{
  "d_model": 192,
  "head_dim": 32,
  "vocab_size": 2137,
  "norm": "rmsnorm",
  "norm_eps": 1e-06,
  "positions": "rope",
  "attn_scale": 0.2,
  "init": "uniform",
  "init_std_o": 0.00712,
  "init_std_up": 0.0302,
  "lr": 0.0114,
  "batch_tokens": [32768, 65536, 131072],
  "seq_len": 512,
  "train_tokens": 429900000
}
Each number is 500 + 40 x the weight over its row's rms, rounded and kept within 0 to 999. Layers, rows and columns count from 0. Numbers have three digits each. The size before them is the row's rms in percent of the matrix's.

# gate: layer 6 MLP gate, 768x192, rms 0.283, rows 245-266, columns 96-191
# up: layer 6 MLP up, 768x192, rms 0.276, rows 245-265, columns 96-191
# down: layer 6 MLP down (transposed), 768x192, rms 0.0549, rows 245-265, columns 96-191
gate245 097:554446481526499488468547477458522564508519453457568511545451471517528506557450527459502544412440496497506535548446519551444476495513571536480505520525517455472455490506516547511501552507563482550529349535560540518442489508484485514483574531478577529513445475441522499540481442577568545464
up245 096:488511489513496523472571537486546465519514480462487515445488502479473502532450481540488545524503541457524544526517475483514500515440471515483556523489516432476501496506520481455461470547531512443501557509499491578482453505430512567514393469503542536535531416496483500457530551540461535547
down245 094:513453493474512530466546531476495525486511492507459514521559461548507476546545580520487554476470501505514440506530409513470514521538530514508524432546580491435547446480538576490536434453525498516445490502445535461450501430436504459542451445486584486456475494524394486548536449499462531434
gate246 095:490530595456533554522512461565546509531585591560565502471510458455432474497516495555506498443520475453537517471490435568517501417556470505561457542544589549474535484547474518494508503449566543542531469549530468485488531467470516468450526547537506484500409557455543527473596497526512488474
up246 093:450538545549455543494506508509487480432462486413497605509480523592500539544433593500515506480554478524576452516486536487539492517490480494525536496494548475441560463464472463459481546531451460459532496506563457509496483537514507563564468500543519459541553485551497452490469429480432504507
down246 093:503431532558470486527543467524544444560559552562543430488531479497472396510520508497472562488568484494481487469534480468571501408526490507511494439506528542489495517434474485553533539463461534453513515553583477511456529412448503471414463522538482460501472524449531498507502529470497534449
gate247 097:560499461562489485489497527535490503471500550470439436472517479480524458534478467540480563609489502431495494475413542450441515515556376474627513529500481494534504509487532462487432531586571510497463553564493479530505494555514540492507470527460458486488460536463460490483464499497477523528
up247 095:492545440521506513496519547480493481491518530508533492538500433494538380490528462555500476534445502501376459424548482505473570514556526475467494476463507393491504517456460552510490519503565410497537507482536455505497514505460478494440532518518457554548521495445480539515479556440475498472
down247 101:476569552514505532428466554549485534470419508481486418481541455473529481493536562527489441523547533462517470522491521483424525523494428464443487544538503550487504499457596595488537454541449461445495522529445495426478423493484477493481514452451420503472472508470501538532458532492530545526
gate248 090:500516506503476501554522517536536519548511453543511489563522549518489475464532524463505483430486546522487516513458490457465521481515488490523502543424504524501529444518477498439504468480473498540577487494457547524502406562483500547551540462470567514459576520544449440548595457587411585559
up248 092:450522520428413507612466498510466530550477471494487461556488460553483444515516516488541549494457468529486498522486463501534564500497535580487391527477539507467439482560478509500472524599457467532506487615517525426504463524483490534530474443543520482468485526530573480504530499590426511497
down248 098:500439444518492499430416462528497494522576531541443560500495599521567529515473501509502479491484574522502480590419433445508504544506435435484518502530481555486472501448503472493475546501516496484502509494537458488534512522507468558543530506548502552462525581455495506537542473464432505462
gate249 102:490495493469445507452574498458514485499516523559533487470512517467499472435422546520527520490486540513490542518462494510502431460434504452506488435522504515578466455545483539568536559567500453459573516495536426562489475532526571564508533498579474511456590543489500545487480453412508471535
up249 096:536451513467477520514454496507488546562473423420451522480488461481430468538539447498465464460524394496552517503491493485475570521503531401503532450594453526529419518477546458439516408472479566561528494528499566461435456563536470507491455559489505580510543450526501461488508503526500525490
down249 100:530498459509511586507417550517486558513482440497423460520526491506493472569558457496554421550470475484523481443419476487464528510498503484452546554538381511515522529522556472497501533513465576562452543462477456461449517448488505419488530471459489574443440480495552480534519508467532510533
gate250 104:525453523553496430391517532539470498495524509554518516450515484504477512487413430433464561455479438592469464536480515469512482438513448445519493512529503516483509522519455526517502498463496497498492508473454515527538517467493472457511458495544499457481425512443518507532458462425463561463
up250 100:519557483551473540504502521515486441518511533436586572535543508490524452510443465562529454492434519474515539475496470508493448496539576479518486521530451492544553420548564401431538462502492547456530488426522481486540512519465497528562519497598577511523478511486466411469453479506443495498
down250 099:478522495534454525464506503481542465524503432586485504475506525513462572388461529553538434476602508449545422542487532516559468558535459514469502513499488493498385488462538551536524431571485526447530480555510524500483470469558504473429443487598482594531462480468393524534425473525494544493
gate251 109:503510418451523499505513565463553530535566495532509462489507524465538511470521495483444453437570408505496479495537469485470526550496524481480485503470446524474487526545491504492502543438539511520467368493533527552514483511451467427466439525457513459491483480515457529491543614500512447463
up251 104:419469474467468578464518467477471542479452545485493521509574531456506420452429486550565492511538503463538534521448464490525596513485420498481570449448552592529503514492543512528494497481471486503546448501539506486501491530550513618424530484600447526541513529482472580527508466480480512462
down251 101:463522485556514515470540537519532509561469473456516440527512511479502491473503555456474437488494532516476531549511500471500523537474450502504541554467481499442494550504539554433498510507517436484509543447433493506527467486505417561546521490511517587423481595543501451459581553510505509517
gate252 092:551476493505503540504574466470506472485573506488520526519552486536491535466414511530541565501538472544395490492511414461504485517461464444560500601492443533537453459423575540478512529432468525487508468492458495460477511529429507521534505544503422436527503554576520489495502408444556499442
up252 091:480531487579552457484428511566488465489476425518429477496464511500512551506538501576483496481575475475552516565494486474463503454550430529438494467489574463554464521509464507513419439433450503536497449458542504543509460462557523460457520492439542471538450467482454501521475495558473467442
down252 090:478519521494508460493514512451475470554500470468457551508515462501460516493549492504464482462510490467511560473511429481637450400529568517450552496459491582457537556530491511529464475531468527493467501542526439609394446525589424492480531509500490482494481521480527504558518575535479522505
gate253 110:456504467486480550535541501451510441482569499471538635569518516555489482565555491486510457494478525452534533521505491536479533494479464531532472452513458559496556535402412444459487501463463536518528552544475545415486507469469500537411498444549570539565505555436441399467510544476545505502
up253 105:465476528509498544551530474487429547490606423530465506523477556476503469540483526456569478494528539473495443456506470485436482490479481493517455455483483543434505486499472481531424563471533509475460545524550460457437540521526533560456484502553479512486507584475533565493474452520557501513
down253 104:450452463495500545401475487535568433525501503449489482519533459504471486521431514481392557545475567510500439504446536461454424458458481484445532549535460575475491485481460596459495521504464467537542519485404447470481521446482510545501485476523475469516563449507492448523515458455439470515
gate254 107:531583453496502564479505435464491481529473493538563550544526486513565498518475479592534446508511521474496571512546502455525537453508565449488508548538501509504427549583506461562514443585569446480458499514484496536567493512461491386480520538531515480398476523556464593480481459457464498544
up254 106:467477462527519523594508581452520494453472552471520507484544582425509484467561520485510515503455474503529500470511451477478466608522432461423497509499592541543505503495479540482533465428496538548483513501458557543518483476438411517476561428442503467530524542460512506548543441477406442500
down254 108:415456435495535504552541523487562464441483486512499523513461479539448516500494445504504543548460507560539485468570449506529440461442436474425467554486410581478530523526481510457573455516423556445498502466497516451543502503539473537586495434486448505491540507515495450431529478535491523498
gate255 107:504511503507518471475564511441535488532447498462441597458541484527516459538422518579454532434510498459504512429455494522474449495534480508486511527539500492526533482551581532471440486504475550475593443499543474445525490615522497429473495431526521522437493458523532528581476500500563601520
up255 103:470509431522517534570474528522503491404515493570469517486509482555530516500499496488490481591504500494512530530494445461527551460484523425542543488552540481500476464516501492410493544519507495443462543520460559518614498478443421559467566571524533493511436462476479478555536471480540513553
down255 103:454474509531475465485521483530513511543462482478463559473536459514461491472570499544469519561565413573476522497496460413533461459477457521568515552486505501427558429532490460468518519491514542514520551512465495507549549473552488526486550563532453462438560458427553524551548529516461478485
gate256 099:448514511515493555495533508530549520451446566505562409542476499534475506502552499590427480461471502514457483462505491520483521507559514476555530479468430508488552519508559426552493583519578501529512532524538442477571490462522520506527462526459543483503536478451443517535492494497544417476
up256 097:505455490506534502484494461565464465514444474519471566484568542450503480479530477424550528464452506536498529517494512509473568448506531505526442472553499516515497490527480553536521452431515455507580515438421488565440504525520451563501482436538471503509507460509460482473577548419604531455
down256 107:511473515481486533484508450507420375498476541500481486546519493506504452534398478456601502552491549441501432451467524439431565507498447433542486467506576501495550546529454486500491472454535555505571493568493433555390515416536456524527545455549547471561524498501547471447487471480519531470
gate257 107:536497474530494458544522485450513510576548535486516577480469462606499513515516469521527453489560470412514439542531457550540475559597463554503544472508508474492507532529446531546380491407435433458480532501509524538542518544553502519505470460491504508548564516513504531556458537560537465504
up257 106:470472510513505531439472432457546494489468477502493498488502477409566525504456554495455526480507505553446522449507489456511454584513545522454502497542577540481522578462469432442516555469536571478411514487474552478481473457499547495544505482491499550488517507525497546569522474539566506476
down257 101:521532503504561504511521475499442445460455486497550541532450471478527512541535485424456434555552470523565488570589529437490463391553548472556550532490624482477533472537461518486505536479561449482445547515474480484446521505522441498493450459459571521503546481574493498515530616410496540556
gate258 110:487481546406518517538469525521572440534503487547469470455473502512505463506444515563497449518497494520511549445515513489505538521485471501544495513518530503471492443506519544506375574479579500486493531474498482482582467467437396526486473521475545518587467470504506565527492501504509453516
up258 105:452528497513493402505528428542483549485592433529465440603521486542526573564497581574520540464442505510551483526438452463573464504541508490545465477505555508504517471505493561500499546499473498455476539451511450474472441512563463470533525462476506542544515503461529508437525582506482496470
down258 100:487490503494530496568446462478506456501470519518529486526552402578507474476425492477554443612500628464500524488467497471485434548496482552504508530520503477465455515434580467469562508499555496529500486511478503577484460474531466444537443528488494483497548442542528489463453456528444584432
gate259 108:570520428541447563523513481456576416483472626493461533481549504540477503559551521490505475459454572463469483534523438567520517500525497465458458481561500499550569486524502488536493492503471485468494547486447520461441468461467464533546501512501469502434542493464467422486510514471440506451
up259 106:547544502483532518519454458514445461506556439513492471410566462570444526452492513452561429528553511494522504498506477554463578513476514490425542552512541463463552495468507530477587503477510505529486461483540490497511568466507486436545473542522444478453494519553473475538492462483574506512
down259 104:531547498505485452572459536492406531480486446413493509586506541493563555502534496450579417490580519540449490515568532525545467529434476532478533483507492471477495517534463529501435458488505456584537548502511434495538505477537530524566502478450468478562570514459492479555561539543491503498
gate260 081:510498481455484481433522536436417476560453520529443457515492555527500484487462516447518530434565515451499502545488503482584495413450510521506536495588435542501535542510497483459565471520544426483462493452509508564511492458553472515522521453473504415488511530494511443515521528487578460487
up260 082:495519554583479579507489522471518418530538607391527531443514503467501532517562517547529516504477546492537456475463470517507493562455562469525516511463435526527489424500465481509484478513490549540511493492472494453573496479525530468496460540459565511525545517501405496475508466597475548467
down260 082:481507517526536500489444491460544492617523536464402487484454512494458465564487540471468524504557491528426451542504514457477512537579522515512510493498477568491504502511478501419501571483477468559542433463465547504455529425494463543491502507636486557514417485523526491574477522551546508468
gate261 106:513485442502471445556414535529522527525517528471511461484435426462510414563511509445514533585499486524504496425534506468507490466478478489458497568527479434477535484464477587512491458484474559458485472470537474459586546417475480530535523499445452562522527505511504443556481466529512542515
up261 108:457525534544416507425485455491597566552482507486476446466488450435515451536502520479516507466532480540445524529493485504515483499503426521506501579526517572452431509472511466472492553502459483509484560515574518481602406522468532443479524495406538494425516532544485458549492510423533527531
down261 107:502568474508473450542393525479532602517484578521496492438543495477474501462525486490465571559607460489537544539538511476485508530511444506456512541559462490504447542532489500514487499453468525464546535480489517527488534519539460518541508537487507448463489424489556469519491529466506555574
gate262 100:547603521489513482508499531495493520540499499466500554529465532578475487550519533474412532549596516428481440460474488571473530460582482513520449490486476536505455505498515552512511483512514561578543467507500518513469528530476489527491448510458517425523524535573522528508514455489426525544
up262 102:497512519497480508485521455430525488532404462526506556486535511446479530405469475541505468570481518515446434576497469518431557522528476487519478480445602500464501552492457548500534487471517440526511521511496485508536439472508507557457571508549525491537543504500466505480532461420488464521
down262 100:549478476436472496551494571546462516418518478514439551446500597512539504507582470498517498520569482538491467500518488429507554471544494473504448456517522559475565488561445509575491484490529490508518445540417561543547523468530524539489514508493550532465500543447568506498522515472469494540
gate263 103:456573480587535482524551524497440516439517489461423514483551561565463508414532518522490485497504452479485528468495507577530482498521456509524439487528508547510529537497519622540542549563538525487539553604471467532557566477566455508476557502508492508493448536532454484457493489410546495502
up263 100:461481494599508503495535503484496489436512438438477428483472534510439537548460490449508490521467486501500566546543530550499486525488482564394500472545468528566447497493509489438533467521535450500504422534540573505460473497513537498477444495429474533543518488581578495508480484459422478425
down263 103:470496468481480555503450468463467450523451550546491532525451501539489560523500420438458494475547483512555488544467470560513449572507503558518488531421526513494416539574510530461437581463537462494489498479525468477477512509538520574489461483573490515537429472435461534517446559490526521513
gate264 112:546473484431535471505496527496489560520500538465474522527581459475461480534454450536470561517489560489534429501496466526453492496543505505468454479498450460521492481504590461497488416514529563477473476522522500573479492580505456575566484504568453503557485528530528569519533522496544498530
up264 111:469440447492475472372473509487512481520484441518455547456510526511520481490528549515489518447515434534562549537481523498530493514473513440586511387489516453493522529428549562557463499497463528545490423536432592413437533456508480495461513534520473485561507476465470524509513541539489482492
down264 117:493505464490464480480504531549446570514552464499516510475557478470538460499488515429521549499505562577550541546521524544541478507465533492528495525492426448464526528475563524493448496482582484543526472519505513570413437549502471446569538531492446472476449451531499448578492541513460437557
gate265 108:495537497494537537555509445489551500563542524474547501511479486522532469520517458641482517528472462454485544453460512504484570542509410589490405493487497509552460429479560510439504503539508517512547536583463517441542498477510450524523529516495471442557487553541531506521529454579534521464
up265 112:496454463504537475474532578452458443534530538519511498589453525483517403521497506426478515548473457496451619424483495513582434440556518503504493476502528465508485492493534502600500533525503526512513483549512467495493440495403475472425496496501501528424518485462504536511470467500515546548
down265 106:551509426523469540549544471560463482439501469429492579469531507485549482450581544522474497519524583479533487467429484485489501537495536490480526535506453483524537501496463572413526514465514563504517507480581488454534482456501450431551442497483431477485560486438500504500445496499505515435
gate266 097:473453514482488487427499432493445504423535467532487530543471519445438504521562501520531435426440513469490462524541458513451534571534492484489525532508483542507497479492536466391487587485533478477490496527549560490422436489555449464425524417432466514561469529530552491514527544546460526554